config.yaml
norm_place: "pre"
rope_fraction: 1.0
bias: "none"
extras: ["capped logits"]
init_std_qkv: 0.0646
init_std_o: 0.0161
optimizer: "adam_variant"
grad_clip: 1.0
schedule: "wsd"
train_tokens: 685800000
Each number is 128 + 24 x the weight over its row's rms, rounded and kept within 0 to 255. Layers, rows and columns count from 0. Numbers have three digits each. The size before them is the row's rms in percent of the matrix's.

# up: layer 2 MLP up, 1536x384, rms 0.0649, rows 76-128, columns 256-383
# down: layer 2 MLP down (transposed), 1536x384, rms 0.0465, rows 76-127, columns 256-383
up76 095:096077136119148102129087128111086195153144117126131180122147141112145148117161138154101149122137109137175144132099143117118150149105122115119126167127109137117121126130135116183102148155101158115117134168108124172093151086114139105113140164132131191131161116106137124124145124184103131172138125157141155130087095138147074071125113140069127114104160135142092116111125128135110130136103
down76 095:093144130146090177121127115087137131129134131118173107135110106169120146138149129124114106146116138094116073092154141156126105157118131113164152114139117169119097152141095090133114126081148170147107150119102129107151148166127156119162158121113124128136141106129112148115102132116139157116125120121117133120078092088147104148154115113084161121149142137125115165077113138135129150122141
up77 101:112118141113141107140134124152182141131157094120121144150118129132088089096118118135156100124122111114154142106127139138069145165165124101142183094181113144130111086136115118128122136119141123117130126155117096118118137093110110149098173107130134143139157089132121142134156113190095118097085136146136112081092100187116143156135150116109158121104158095154123114098095106107114096130130
down77 103:118135122122116128099131123147134120146134142108139097116128072157125136104137099139096181051130101104125131096130146120127152138162160145138116128138138124138116165165109139166130126092078133139140093128152143119174107143141069093155061117123162113112153154101141137104160123131155136143121155122165102101111143141143117126150099167119112107169181121111141152151171165152122157081094
up78 100:143144105109138076151142151134175116125109119125139153125133110137147109084115154137132113148075086154156101151102099144154128138137092153132117135162131141089126154132147130112121102115151149138153112113159108162084086117120087140123136105081128174121107175132100091102150108122142070095111160121139120150140113111139143133129144105111126132177131090106145132135116119130091087096158
down78 102:132127103116118155160146169136124108133123136090174087087121119127155137129130127140150120142108087135144138116103142145132118152118108147101141126127107101123156105144145136131117101089094125111111141096106138193047148135145125109128153092109106136150129168163100068182130120148145166144149113164189131089157132097119139084153103140143167126121131082120135112156144070139092079164133
up79 097:143105143086090138113111128099142140128137124118170125157100111109120148146147139160134113116095094145142141159158161184133112157127117172096136112138117103161125092136146127094156150156119156113184187143134133145103107115113125142106115082122122114105075122129128111152147127121129150099094136141171116112166102170124155118194100124132102096119149141165121114146097163080133073108125
down79 097:150082117130132111129133077152151121143151172131102132144110098142164135144143123141104100149128111129136163130086138113137089151145175075156119131136107129162114156140117092138115148154106086158109120149139142103190077149097137109109098094137101136161116126148157114087154103127162177089152123109118150133160125110149139140145079124145092150142144155166119095145111132175157120118147
up80 106:133149151065161084143114120161117121128151151126140140129177122123171116127149116122088157133116123154096146141146124141101165082145120123113127114181154111173158151109096129181144106140128115123137144084131133158100121107118105109119104153134100121077155138149175142145136093151117169119099118131103142103116170115095108128089128155130097085137159110128124115142125116136111158101107
down80 107:156078097162158108115134123126093142149164148110109154156104133157117121164157114076131072179132119125125121102118104142137144123112138104101140112167111120126140162124077143127095142109128167182082123148155145119057131096137121143075143140099118150136123142069181138138101102135089131144149111143116080136149123163125122110131122148115118103082105128145128107118120163133116113140095
up81 104:153174140098121179159122118121106131162154139120094071123139150123092119159178136127171090098104104116104085104103163121129122122123110169150103149096091143144104156123119138127144092141090155139132144139112151129118123119122107131091141154103115126057139128118127101075127133130105115098146119154143129097151109157172135115114131115138162118112145144126101163131124133098156162108131
down81 103:124147107124108079157117163108111206135134113119105125071152096125120140127110106084139104155121134151165101163153058116148134102140144104116134120128082120130135146135113141130122113152125126093123129112104123145080133133116134121133161086151129128136108119128113142107143109097104129171177149160131127131125096142126138112108132121123091125148121112133145112126158140153123116134117
up82 105:140131125143149122146134103113115155146121096136160167157136120148118081137105094098119138128129130114142111137130129136115131132166095143198136124135137144117132121127116137094135108123145159094145152140109135123120126148134160124084131130117138123151127124111139148181182140122096094125107134105142158141081175142146161164137160172153164139120148110119121120181160078131169132103160
down82 105:109066105094131137148128082127130137134110097111124128124119168114127066124110124144160083108104101155144089136074095096101139125133128150118148116105149156142093134154163115125124137143097115073169118119128168115139145110120103112144112132148105141111121135122103091114159158117104137112183128153158165094104145134177225093132118151100136135136134175130169122138161140130137115111128
up83 102:099125108109143107141107134151156126124080115139117157111147125114159094144168145160118109155108129142132135111122134149079159053147109122103111110150112177180123103124114121114143115099123126096115160092087138173133110121137162155136112118115149128132118148103099115155136122124084117111086092118129125160130105114082130095134127146097113103178122108121091138128138106155111151168138
down83 100:132120124154180125110141100090130175136125114129137120133149139168158141126141160155146134156114141112120154138083118063124112144135113144088134139145157105130093115134142125169123126129130150167147143095084136085097121168138127101131121147115154103137152120160131078125120064113119107125080135165127120084078127098113110106128144125142115072119123127153076137143139165181142139147164
up84 100:107085113121171107072165124123136131145103114112109151141128126115126145044136115179134175128088164107122152146193129137110143117146123114112139126145133149133189138119161126156104093123113126084125122112162124140129126132111145146145145086092104164126150143123165137209115122115137117146127117147164147106117116146116094137097150080118144143144129089090195143134142149099144160171132
down84 103:150095155138086141138127142104137154118200124135145127126060143106142121130095120110121151121153144105176151126092137156108103127130131080120154104137165158095161117133089155153138143101106107131104140135155083138100176130123153131125145126118109133168135161118154175099119143165128089143132134122140153146107142167120139118132127148120104131112130129185118114117115167146141111100119
up85 107:094128130099146124152130112137152144160138125129142107106166114124114140116125079122131129138109181123142120129089118135137121122140109144096121160162094130111141137118142152101118077152069131139128126085127123103100142125118157139116100116108130118059173115143133107129070135101118153128108138081139100151127128108085139076125149132143154132105173097122134134125113138140124109107138
down85 106:110169154128109107126138128128150128099129169162091133161075165100079126121156115149104130142155125110157106124126141092133134121120117119135127127167156162119117084146111121116152150157187100139115118166108121127071119147092094110163119113139143152119137148137131119124105129143106146162102141100093116128090109109129177145128125182125114081121146147157128126119103169110109115119125
up86 099:104121137092148121120121076166123138147106080124111179134132125097134087130135123178130144107135094122129137093123142098121141076164158138083126140106145116113069130152114139104133169132109122091163102117125104147137158138109126146128150145136133158112120158122133112122100110128116150076095109079132123082101100079122136147158145098130145130086144096087106144138119114135134154136166
down86 097:110121144137143138148146186132088117130159125147131145133130072188149155129114123117161131138123171156103121138125101153113214143151133120138125137147159149132139182122108122133080099106153136113112136100112131164108128113162125140120120133128123140102124143169127116116136115109138136128108132122142122137134146130093123130133099135133156179123146120130132158091099108164125111098103
up87 097:130112125078149151176117121131148140151088124122127083155142081108136142113139116148125141102080102133146079122120123136122121115167145147113134155160142075199101154111104161146149096092179139161174158104098155122117136084160134096099101135104149159110076116092155096115102141148082123139118167132141126103142107145164095104155152094135120104155143140108101133134117136096141151152110
down87 098:123167140117161120124077112091132120118140093137113155129133104144122152165160108065072155167169120110162112141154153155145095101090128106091125141138124166160098131120113110179148133091159094149096144127137134081154127132121152108141149134093116136134133148152117103099122151118143156118121093149106140113171128110162113142115117162137113151119140109133114111150116144149167131141150
up88 092:133118077103159130140097120103127142123114143142150128130112120117116129125093094096149097119122118113114144139128143148108113150159146137130092116152142145116136124107186167099189152134148112088138150101144149116131091072135137139156156159098129139123117123125136141146144119144109096097128155151179124136126111140129102140117161111146116103169100153127157125106140137103129149145147
down88 094:154095163120124126117117148113097158107138129134126129106132123147140139088118125150123088147120126147105162111090112176150116148123111131147137147145107141149136107130134138131100122089161114143100115144132141127107122151119095112130120122150101143142072095091149162104146108111102145139141103156096150148127133074131085164120140149135147128116099134119127116078171165124108128148133
up89 092:144135175137119146120128127089109164119155121147145081140166139142110126081114049129085085128099176146135143128107132156151110114099065160152107098119107177154083175132106111087145134159130130086154146116101153134127164134122089110150123122122115112133129128106121124142159157159102116150120120110154159085123124160110133138132119143135152153121134115190141122120157130144093110161111
down89 095:077116109128134134108120154162164115152087076126088155158091142135135152119128106154142099129098172110136104103123136123128127070148145142136118085144144102112152094132110124142134131090139099122124118137150103121177106101103175108098131113111133149160145102134134155142114174155168123139162097119152134125137094133072100138177088152126110095114182112138131117114169138129166175100132
up90 104:165140115099130135170131122150121126139142171144120171128113158118108109116167089139160137134112120118113142143130153161114108143132101183101131077139141141082117145122118114131133120089152109090130134076156103104123116149072135125103128122143091121114141096153138137132114119150123107115111137122108098127141109143155150137125126144118126164156136153091119135142126102078134081138104
down90 101:101124122138132144111086148133100149087111132082167121115128137117072182129136132132143141124132122148129133178102134181143147148117117150156109125152148183160123081085125138085175131089148097115149135121127092152060145110109142182151118149113088070127147103125096130146123123113165163134111119153138145088110121093167129147117151125112054099145155140118118148121158149127151140069160
up91 105:144163096131163092082103148128124088136103130133130112142107136081113142140115126140182159111146132139107096100152133148084100109149151144097141124130109155122105125128139120091156160133123146169123143179155110157126074101163130163114074137141117131167127100144121087149153121141102121149122141146096087179113090145113089153134117166117134116121184086156128111139122140100114151137118
down91 104:124155117112131128178071110098168116105112105124109129135180133099137190118159133140107136127172103136205141130120143129161111150144122107142124136082178148135113133183148077113119159126143155126119117179118119118105144171090136148114152099103146129140108141149125102100119140090149117118144153104113113080115095116087142190144163104176161139118151129079124156096133066131087105113110
up92 100:098120134136096136116055163122128144167133086117151112120125152113144131160142134147158092111128121120124133123113138111136127168122127105124135123162135135097107131137118091110106138086126134113108169137169124098119128118110112144112157151089098183138133136099135074117118133118136121129097135118097134122115153099149142127161141119127118100073084124127104138147111162114117112150168
down92 098:123142104114134126140120087181146096135142142088126115134082149127105127147146174152131094098115109134143148128095102114095116182169155089187126144110148143092105104090110125138148167115181136157146152136178146111162151132105145116104146125152131091095110163143116123065109134072128111124111109097130148082129129136183162138132136182142095165125139166151105086104113136116139141110140
up93 101:140108158090107109117116144106167101134127123142111070125141079116103112125131104141121109127123093142105163121146141175104122165115133162088125112146069099135106126151203167112161172107149157117119096142154106139118167081117106124143140142120075110151121166080107102116129135107077161100134095148125135131141157173139114159089166141103125084129158127148181125161133134132173103160108
down93 101:110138173105168113115143144144178110096147119139134088120083144096123106123143137108142081115167082079125120153145087096131130126096119180160141140148174118160177128112123152110102117133128129128113124171135126147097173106136148106140107119125141115139139134142128135145129148154102163088150133100170146128107152104120139154105167115137133092169170139105161116099133170169125111160155
up94 094:107126131144141191172112143170132125171121137198148114103146094132120128156163113130109120116108131155121170151131136197124127149172143138111134148117148175116118126129135105117129164135138112100123124106136152074128144134132123113118130128140103114088080122111170113156118109128081136111183115148112130133154115152117106149171135140111169126148156135118104076158093162154131096151120
down94 097:132153131111148093160147099147175152150162155117086148098142091137153135142130075070121115143097161113149100126096172141137153171108173161114090134116159102124112164138123110159157085116117130137151074187137112142174095147109151155115136131158131152136132145109105104128154138162141170095170108107126134096112121130110152122100091143139114141132110110163111106122114116157108148130077
up95 101:083139102121122125063096107113106127105139110157078098147128145115100166138152125130121098135117129108116146171153161093143159073149164088130094132152124102120130149077119163156126119091106146090113083122109157132131125137140176164116131164107120129113144128101136135166122099125112142139146161122181100145115112125148133119121121149117130167127154111142183141147091176132117145110144
down95 099:181178147160110110115103129123158133126142100147128105116128142131121153112133125149154103135127144117122129130175185147132100139114116131128108143135086091117134141113093135150082096152137139164122111172082127101100121120125143126105121167169134100131101127142168137095110115120116092099130113142139115088123112160118136133136104143119134133127138106118143128158107114105128162179144
up96 106:130172091100112098093114142120125112123098101158059131133092199091133117161119154148162090121158131161147106155140059146136102116142137119137138117144124103083142155111122095126168096113129148134134118099105153112117112110104118132115130063105120133155120119111103125094120136100103148129123133150128123166104109141138149147140142100137152163117103157124132150155162108118127134151162
down96 102:113127120115080129171147171139156140113123144146106112133124146119152149113073131162075163133141097143176146172092098116126107083144119096120130132096149096138118083141145137152102097155105113122161162130105109125120129131112141130131143129114133092114151163123119144126135179108114122111161148146150130141144120122134102133116143137135066185147125085143086133123132119143137123111118
up97 107:122155142126143139123153136114130152129097107099111119134073144116132165135114118132112160141118108086098137141100147159103139146125133140118165138119145173169129115137104102127150180089154138118175128110119089139107137123149155151113078121112125178158100154132174163120084117104132121133117091168115124123135151161155125146129147120110121113097136164096132129135167125145105108110129
down97 107:140083144104141118135154106176127144129135150108087124127163151145099160104120125124129141178117127124115170121118135099115126124152182161102120192141093158140134121121109115123108121127113142142153132095135103086147074137140093116122137130087160180109161144084130082084129170131108102130115128097115136147135111130159136135141080140122110128105140166143107139192150097193117133123168
up98 100:108119144102163136131085145144146130129113113144092126157067158110134125125121121116158130135117128139103163125133101160157085191141139145123140148114126155154136172118117118136136118121130107112098150109127161102141174071116125120103125098127127125143100123129166146125150139123144074146124114163149128147144132143122081146170138151136136158133168105081123104166107110137147129129141
down98 100:103124166149152119110092147098157114106091087125153141126132109138105150135166135141111138134134098117168168127143078121150083145111147094123113093131133086173087121131120172125107106124061137134126128138140093141147109131102077153112112141090097119129121104086105133116110131155119151145135141140111127126091142168139105123088074166152107152165139115139134159166174116168111112105118
up99 100:081099107133117123129101100114108141103085133126093155136125112122116168140129129068113127138157142123106126112144132115142145128174116155122167098137113140140143115092101125138128164101110124089143183164125114148125131149177157111131136145079146109129143113154156110116091094151135164147158139115142123107100121164156140132126160099116127158099125099125109105162113098115142138118138
down99 097:121155130095084115096128108102132105110154113127131102125135105194140113120119153127106094143107131119136148097118123124124112079128117133140137116118104159108158110104109124169106062137117138124122131125126128138175138087130115104107168118125157124142111167120105091154138150119135121127189140104138148114136106204165148071155156098105148137172142137118176131115154127129146154159119
up100 102:118161139126161156097173125145093144156123113137165137160130120148131180129103137160131092114164161142109106137112166103199121110169127118125097106155116176105131143153116089141122111129123153147169122127108108121117144151149134103107143130119107152155099105119073129141173124151135141123163113102113124101130099141120128092128139137132116132132126139142110112157105132112130078148103
down100 101:132109119116079147134117156073158139084147122124151146149146074201130115148116162138125144139131154125127131093157111141156100115134112117114140125086127173144123161137142079134123108117133150116176108127109133116194138187156110101119131121129127110149133125140148153175177125136099106141131125156102104160131147118111125127114117117126091132129157126140165117140122147161091090133116
up101 106:136128153091138100117163099102106120171137150116099128115113103130170097158136137141101197130141132159128155128107147154116130098140131136091140133123150134129169155153085121173108037128127116129130100112125141092095094115119169162091092152144139122111121117074177166170146120127101091129153142126113095120115124103102137134147109147109118154137163145136123127109115131133141129141062
down101 101:141132099106145145133167098070160121104084104103108116114111107090109115099158099152112148105147163152131128149167153116168162180165111130116141118143155108121152104141116110101142150177152153142132103123152083157101176146114139161116159117112110143146095135088135133108106161125110126111143079145091120110143094156149094129151090147134143152133132144136178150128151134103106132111131
up102 093:102116087128145142106079136110142107108123132131099119169120107125114150117096085126141141120122155141126171122121109103120140133120101118144126151119103126088114150097113106134136113111165110129160123117146142174151103111131127107119106136105080104129102173139109106116170116117128155099083107152126121118165099124128146117096191123120135114125156103132170143142147121127112128140121
down102 089:135144111135150136141124133122128089090105119149122139159155139125112134144121131141127112123112117116114138113144174147100137157112117123105095126133134124130108118134144157175123107087100147122158104149110084107255177114145129140135115202120165156128103101142103142124083098126115093084111121108186098143133124107101135111061128131123119126110107181142125113151136134115122125139129
up103 103:122161157109131130147160150118132126129087098171133154137151165179123113139117177196117107127153153118100149144191159155114111140119111141126128104127158113169108156155094138129129134120102126073130130124186105150125121123139158134135156123149112142175114098154117135151133127130118097108105085152141152134129137136127133134179119132079126159128126089134143145142122126101152137164128
down103 106:139125121111128091142144102108123115137131097118136143096167120129126158137125151100127101142121099106156149123138135102143078130146136166141153134144109116141112107130122120116118166157118067165171117125124135160169111170093136139116117119134118091155116080108171131117130131134136146148157159083131114141150145115158093188122128125151165115114084143136178125090170135127172138169079
up104 099:166127088125145126108163129109114131137155132127143127155137101126156150077135118152134136087146142150119106123118128125102101144163133123111121121104188153127095128119142115124149178145140134106136154102149116199140106115111131117139130178165149144087185096136119143099139117139150144153186187128138145111163140109108131134122134094193144100127121099113126130137160102136116155143159
down104 097:150132108136182114124122139168106132157151112098105137132149105142147151140122090134125108155126139090130123106159145115071084105173095122138167078111129116159146190090141150109126170111137116158124101128123146113162122120122114104117111135162095151119143137163194126126152119091078125154103173148136161146130121097083146083121127134152113149110105125138136095095170137141104126155146
up105 092:127110144134122124148149091113140104164086188134117096124120180126144144115154123141142122137161090165143134195132102095109158127167132158121091122133137170146140136149157189159151113125096125107108159149157142140122154124064095111124152115102105143132101104094125138144140135134120131138144112110178136131165104132140102112135122106095105124161139141112147116111098184104130153111115
down105 093:094111109158111129111164153106158135127112130073152143114081118103117152112122110137165091124103145127115126119103137099104176118151111167134148134148100133179127105144100137174113108129140121095124102114124135121167153090151117131130137145103133137139135092127137110114112130120144157136093139107117120149093132128118094151136112125121217128107106145155204105144148119117134120117171
up106 098:093102151110125131136126119117150138149177194133079073117139116129140175133108152143130133149116130153149129110094100149135117111126115127150131116165113124125101155145109107139114107115120141120118121090132138113117086110155176085109139135111133124151126149116145122134165144134115078129110123125120142161157128128174111130102117123114143161150150096067137146139176078112124075116142
down106 102:106105163153094143114138134101119118118155157145107068183109125164134147136141144074101150151151169069103150116123140114132087129136133149154146123135116151123134153131096122126170098121089143125143139162150143148141126111180120172160139119168107097133131154148105146094100132137118111057099106143139153093111122138146127093115121147114099102143156088102116094104135141124099154114099
up107 101:136107128144152127107119158142106099130101071107127129118146165133117089122127119168106139161124165104081125086152107165145131122130138092171115126168156101108103117144100118153142126127153107116123128129098112140131144160064122117120076134158133124103091119172120136106124117127136166116111151138113090103127154161144142154159092085144130176125155117125128123112103146083125122090122
down107 100:115130126143160119086149131115137158145114124150066162185116089138089157105096100116073126104147108133125119145134135156125110109120148106111147168146128108114128114130118125107098158064136113112131130144146143107119123137124131129153130166089133155134168155108153142141129122167133115163082121153144118148094153111139117137110139134113138092136104105138109119152163172135139130115168
up108 101:101132138142130108139104114101154164138145107106117092148121120147058146123147117136150133148151136144124141145149173136145156108136085181105137161136129155130145129112136101099074145136123124138121135116135130151118092105163109136115133146100125132140144151111103101128098097142120142172097122158103097168117137117194135124088098111122148133095139145154135116120098125132141152115146
down108 103:103112108136177094158140117118143115143128171125102153099109110125095144102130132143123110161101165136141123131107139108134088163155128102115123118133103117106104099151123112113106142142130130116119150143118113133179110142143137146112134114159129115167143114123154119121178197151164130103129146126099150164112109148127165168133074104136099118135109061138127106112154124111135114092143
up109 102:143165162150168126150118123140134101160159118125132114126095162093182125096129131135103135114134109107115151124159142152177113121142128150134129117164146122127111165139127124137170141129121095117126066117147113131084128157150136090152148121113132140138163143129084103140074121140174091134156188111131090103065109135153128107114155124136116146120113130109094122174133093089126192145117
down109 101:165126152146123172083142161127139118124129127119156142079172147129142124175064127131128105116131115109128140098148129078117121117097151148152113136116120140079183120114077105122158145084147101135095122122149128143106168132163081146135135112107112124143113170097120136170129105119121112116120110137127144136108108104107125103147137156111124157169126109115105125147153102172094115117151
up110 097:111109165113138125101122135167125099174128120124122120132117119122156090132131096144148171119102130124101140157132141154125104142147124162129104100131130146121103140139178142128097149077170124113152138107108113130145154134117161135163127129088136138093136133116075099146093115119134117133127139140103189127179148157087157120124147114131137161152102117133088123108112106081133141134152
down110 094:092118132125157098116142124082157054103118114127115160103139122148123162126136152127142134129133110134113053146142084125112098121168140176137123144139094113080099155112146136100117155120150142074167107113133128123246133148117103135132137091147143166134085135143128163116127140151129150141115116157137138124121145123164102116111141147100110106130109114098124140121147148084129135176084
up111 097:119128172164120146145115132138150120155154135132105145155129098129122091128163111120149159107121120150134140114123126117171145083158158178123112122126168108184092139155091087143130129104138123131138106160106137110115125154110127147136132103129115117166106159108142137136129143119090143170160126117160155113118130098115175138120145160103128118117148107116123117142156120128101116109122
down111 095:142143157132141123148135144137110134124126137146112142133127133124119127104132137129150130152149134131127144126113161135120171138153156149122158118176104151127171104173132104143116089120115123156104084130123114157124134119135151131165123140148099075128148135127081142157111148113114148097105150103160130126121137110163117154095125102157163136124150103133119139093120128149150130127079
up112 108:147144105110166126127148151165149108140130147140122163118155119124103140116121125110123154140125130152156134159115154178156129136126114131097110147132183163109105137112124157131119089130156171128119115123110130129098100165110143110124099120113162100140137139138131138145104134154115104104081144138118164119147167137115085128125103129109108153109145082139126149143154141135111147101119
down112 106:126097133133120155132124166136124128140096085102140113110115162112172110148079134088131087165160168109120154153141122153113136152129115123123125125115122087091133114071147114140108084130168118148075109163147141141174149147123186096126166125109147072154133138131103133129127174139158158139145136100173189103158135140145109081150100139177144118120134123146108124154100139179149124119134
up113 097:137101110165123129114105106150154155178054114115117160141119115102171102106130132122147141117122106133191092139167141137137144119114114097150103119132143101144147090138160131087126170151129094133128179130085156108110168119087137083172132132125129133121118156114159109115103151118111152150074140147135114121132146140131142203190122151115192131133152115111163163108081079101125132122100
down113 100:120152122107168166115114158114093128119064110124120149142113136131142139176137098112103153169142121154151149126160083090119143112068162121123155091131122167127099158075094104115152145102159144169147147110110132144134131136105134095137145087116059147122143124125119128106108145124155177148118113168153101147158184151150127137121144129155112179111104106085125175089108137146140124124084
up114 109:123112138129130135093113149154153091161110159180128138133100174120115192098111160158055120086153151152101171138146145119100159133123102135121149105162104108141118108141102079107157090169133099086152133102120131165125135166103137126100141117092106106128121121177131147174118095092121098126138106158130135155136178114164132153155122122112114130119165137114080149098110119105148121161098
down114 105:103116125082153133119136136144102177109140142144131138143137124084145113094147110122121145117160096100133131147132134111107128111173175133140107104108106136143132127133111113125178106152164156094137140164121150118073150134107165109126142153194100147131149157149134173109125086158138157135175160083097120122117093147142155122151131127107133148114139113118113123136155129110141111137090
up115 099:111136119140118087100131077141111170101125114175143123133150135123119106158138110141159188107102122149096110160149122111082134145147145119142117084154153131186148144151170132132140110163122139128118109121130085150125144162122103133129116106103124126149091179103104125158090115108113111134153135129132132133126108164087136114157122097138149115093102108159115116123144106119127145132175
down115 101:157137145129103110145157154108103089131134128146113106138135142121124087130138154167139093092121148119099087084118128117088130126094091113134105135165148145151144110151150107140100119153155157171079177129113092090191127172096144124138158128094093157169116124137105089129087174124118104131099079087120155134139174132111115141153130082114085164128115108089160119105094125091131126143116
up116 086:119150125109113149142115137088116118115138087128107138134133157094136087075112102159148114125095106131139140138149122145149186162103141150135056124153124138109111131118105137149102125132169132102147123119185107130138100146123115109136144085144129130137163140081148088117173115130136105194136122133159125136136130095153132094081112113088125105121076119163115105112082091096120101114130
down116 085:130091140145122133095130121163153132132158161178147134161142122105084132128149101137131151136095124182136140148141139140121133061127153125133127106097117154125100142136127115138108078096086120133114120139149123096184171104077157162113144174078112157128136088132130143141126097145091124130096098083149148147118098136132118101152174144138132085115089102098156146111138163143131143143067
up117 095:130132137169124138134103109120132119102121135122150098125129148094162103153163108164126152139048135116119154147130142114110122121123146105138118127140150092103086133111114164162107105166170117110105102142132129124109136174151096119096098140130101154107130083130160094130140159169154097102163112153162124143137096182097149125122092137125153134112149128166108130103088116124181118130130
down117 097:105100153142150130142153142115119119134136120116119124156114094145150145125088116152149130152099141197162128106157087105152189140111150082131157125119144097153055121136124116118160155095102116138142125156115079128160105114115146118082134152091116128178141130171144112114137154098115125117142161181135100131103139136099113097117133135099145132134138102115062124149108135101130128176113
up118 100:112114098167130135097124094183130135133165123131127139153118122123149131132122105114136131097142102118095190155126119127124119111158176113155105164141112108109090122157158097149124139139091107141129114137105138156107145116128075121111138150146092105103107161188163117127098141134090100130115133123109138139097176107156101149112125111061140138082177127147111150160095129127104109119100
down118 099:175111130135099158086147157121130090114106120108128136160096107133113150152126198112125113107091135114129159160127134119186148128081097126150128101084113135142089118084121147114154130100169178133146163129123136156098107143146135124110165137136071108170134138160128155142158153101071127121120116189145131143103118133086141154173113076142061133092095141127130138136129140105158136127109
up119 104:136154121125129097188129097153132132143131154114148100145128180140119106137151140140147182119160124136120176161134111147140124115143153094137113131148142106124120114134076129190142150086154118117088134106144098139110102109087155117145127133076124141127142147135130096140098136120107082139114109099101108110126116134155133122113106059127107147144150149115153152105148131097126136145120
down119 099:169103119127119123155129130120102128107175138118150138132110115079160135134106109137114132169155133151136139119171115131111139093146163160106157138164146112132143167132108110140151081128113134140112110169073131162127123194146123143119120093103131100131120098071104107121154164127091145152111169121148137113106144131124126146124154141126110104105172147124074092100120130112084127112111
up120 104:112126157111087123111138149115109146128125109152117105136144143124145221119127143121138125126116142171125107131133126137127087121143118150118117122112147086127148145123122096096112124116140154109164158138135133107151103082134162108090101102071137108081122111082139140127187126101098122115136132107144149167183127121113123116136166160103103141094098129084131122116113158132129124189125
down120 104:144146156143134075105125090126138138167159135136152172118073142162164097126130134108115102096146151151129146108119132122157106083091137099132089114085080108099135132127153122108143113128110161158122135112146135112156105127169142121117168154140168156103173162131120116192098146125178097126134119127121111162162143132164145171148137115148139114148125158135155137113113118120116125168128
up121 116:177158083138139165128162119160141087117113131084101141121117145132143136111117126121137166105146134113103145175151135141136139127141083117107160112165119116139128132138127104101140149119095133131115126110112155129102151160126106100116112141112115159130135186097187154152053100108117115104140134166074094151070163139116123132103149108127080156112142171109156154121132141115075127148125
down121 105:106139108111167163167092133114114157119145124128132145104127151110063144162122149080134117174121178180178092085121172159128126150129136081113144134164118122124110111140142105133144129145086107141099113116103176136060151141083130112155173096107158121106102116108171118098146118146146135100156097138132123111150168125065124158128132148122130112108115103140144140167080115135152110139151
up122 106:077142084148177113126136138151127172161105122121126111129094166130148159137114126123089119148160165155145137136153123122158114139155102127166161157131159068145123139132117149118123109129166158100139150134124150149129103080076149128120137107124122127145125135115155130093113114117134124138148160146119158099091135129099110124158152121151169142119119129130092087129117101152107128106122
down122 102:103155118123063097110125102093117116108075118168137176169144098157126107127152129161154164131147121182157099109111163125108123182145146152153136141129177130132098126140186137141110124164119081099098110143129137109159109111085107069151112138148143144099125108134127123094159093108119156119120106123077109127149141144133149084139131130136169116122100150142123156156112189118149109132106
up123 090:097125150154147114129109093123139118151128189119128131132163135126127107159136107136107151124127151114109092121123127109155136145143114145122071148138132117145094136139110108168178128136122122148150206120137108168101118102134061104138126123130086133142148154114064141108135150176104114071165127059188116130148108135105141121163124117107135088158098121128139131118127098137100188086104
down123 093:107144147097095127125112119128155132113119121132143150124097096154136119148121134122127133168113145160135074100136132110123156149119083126115156124123136120148125123150097146147129115168134121150133117130107122144217147140120073129163188121123140153135122102105145143087178141137152088115142153112147135100130132143132117147099128123160114118134131165132107105131145148131113111120192
up124 094:119132166109154109124169161114097133147168092097180095105121152092149130094159119106126119156146096175178112191141130111129149142147137088132142133134123122124176151097092128123119113125134126129106167125123124116107122079127150166138122084105136110162115086101117103143140138120143077158171161133102079130142116114108141122140160159070136150116117124144145111143148108126140104099179
down124 097:096126139125112136145120149106130171137109129126154084118122127146125169093147139153144105130110118143167152172163134142157118100103141103151121134088159155108175137158153152117083119093135165130141148098139143104136085123105127152151109115151102102153154180126110121114104113143126105144163114147111135102060115101098131165087104133126126141133145065119079086156170135136114104164176
up125 097:126145133124143134134152121116143119141146082195171112103110150145150133129115081138107146105086119143118088132142128139135134096101132098133131106145105145142106132129100099101145142125128132114143124105109115118167088173132111133139136119113116084085111148128107084162104122112120103137105158140157126100157086141089074158133116114116139144141112130144123109173112117115095114154116
down125 097:120092107123116096126131170120149136147164147142148158122121121146151169155160130130151103139124142109128103118124118143152158153152120209115149116180145146069145178102106136116111100085125112119132123131182142116106112113177090115169116137144121128169137136094134127114132083119139139145129159125122123127137118108113114158120211127124087126133110123108153108153163152130116110115165
up126 101:152128140129113160143144142136115084154128121107137120136170103124113089185160107107144125191140164163079122144141147121119124119151109115130113147162145139158111146112136116153162114110075133091134114132151115119129104138108128143130179150157154122078109143094112132165125137168104166102142108091156105173140113108136166107107126148114132141142089137150135122154133109121116132126180
down126 103:110090159091139101106128075150091156145126094129143134121130074123129118111146168131123176116132091110136141089110127159159095170107124126131166088114146148164109102141157142132060136169103116123147102149148150155151115133098182138147128158138102119176094140100116127096164136144088099128110137145079152109117168093110095161081143092143165144125147169141146120114128161125114132112143
up127 100:107112088110115151132173167125161143113135124126108138136127135114118142106169156148114111126103124147154132150168165135138128114123153083139119117147143155117106121119121102139107110183152138140124164109207126145121087121144148153137144139143124133089093126122134118168165138139095116128063129136129087126121127117136189194121108109090094138094165098129156150127092114102143118148124
down127 097:124100147118118116135141141136150129114105130154116170097180157154150173139119186175135115131137135143145133110091148138144111151127136122103084120125108115163086116106121154121139128128129114122116141161121129152023127123153139125096139125141089106130184158144111169111137145122098138175097125131122099112132147087144096160091128124161097136117141124160147124122132152116136106125107
up128 107:137114145128109152120120116090173155146168139117120067148147107128150136111125157152116097117074161105116157126108133141101088153116138097129093140154134131102134137132120110146117100124138143099084064077134123127108089132124144158105115153128145121072132179126122084159113078105108140079165115134104134169121071137107132117146117143098110128086104093090113083131131107135145123119104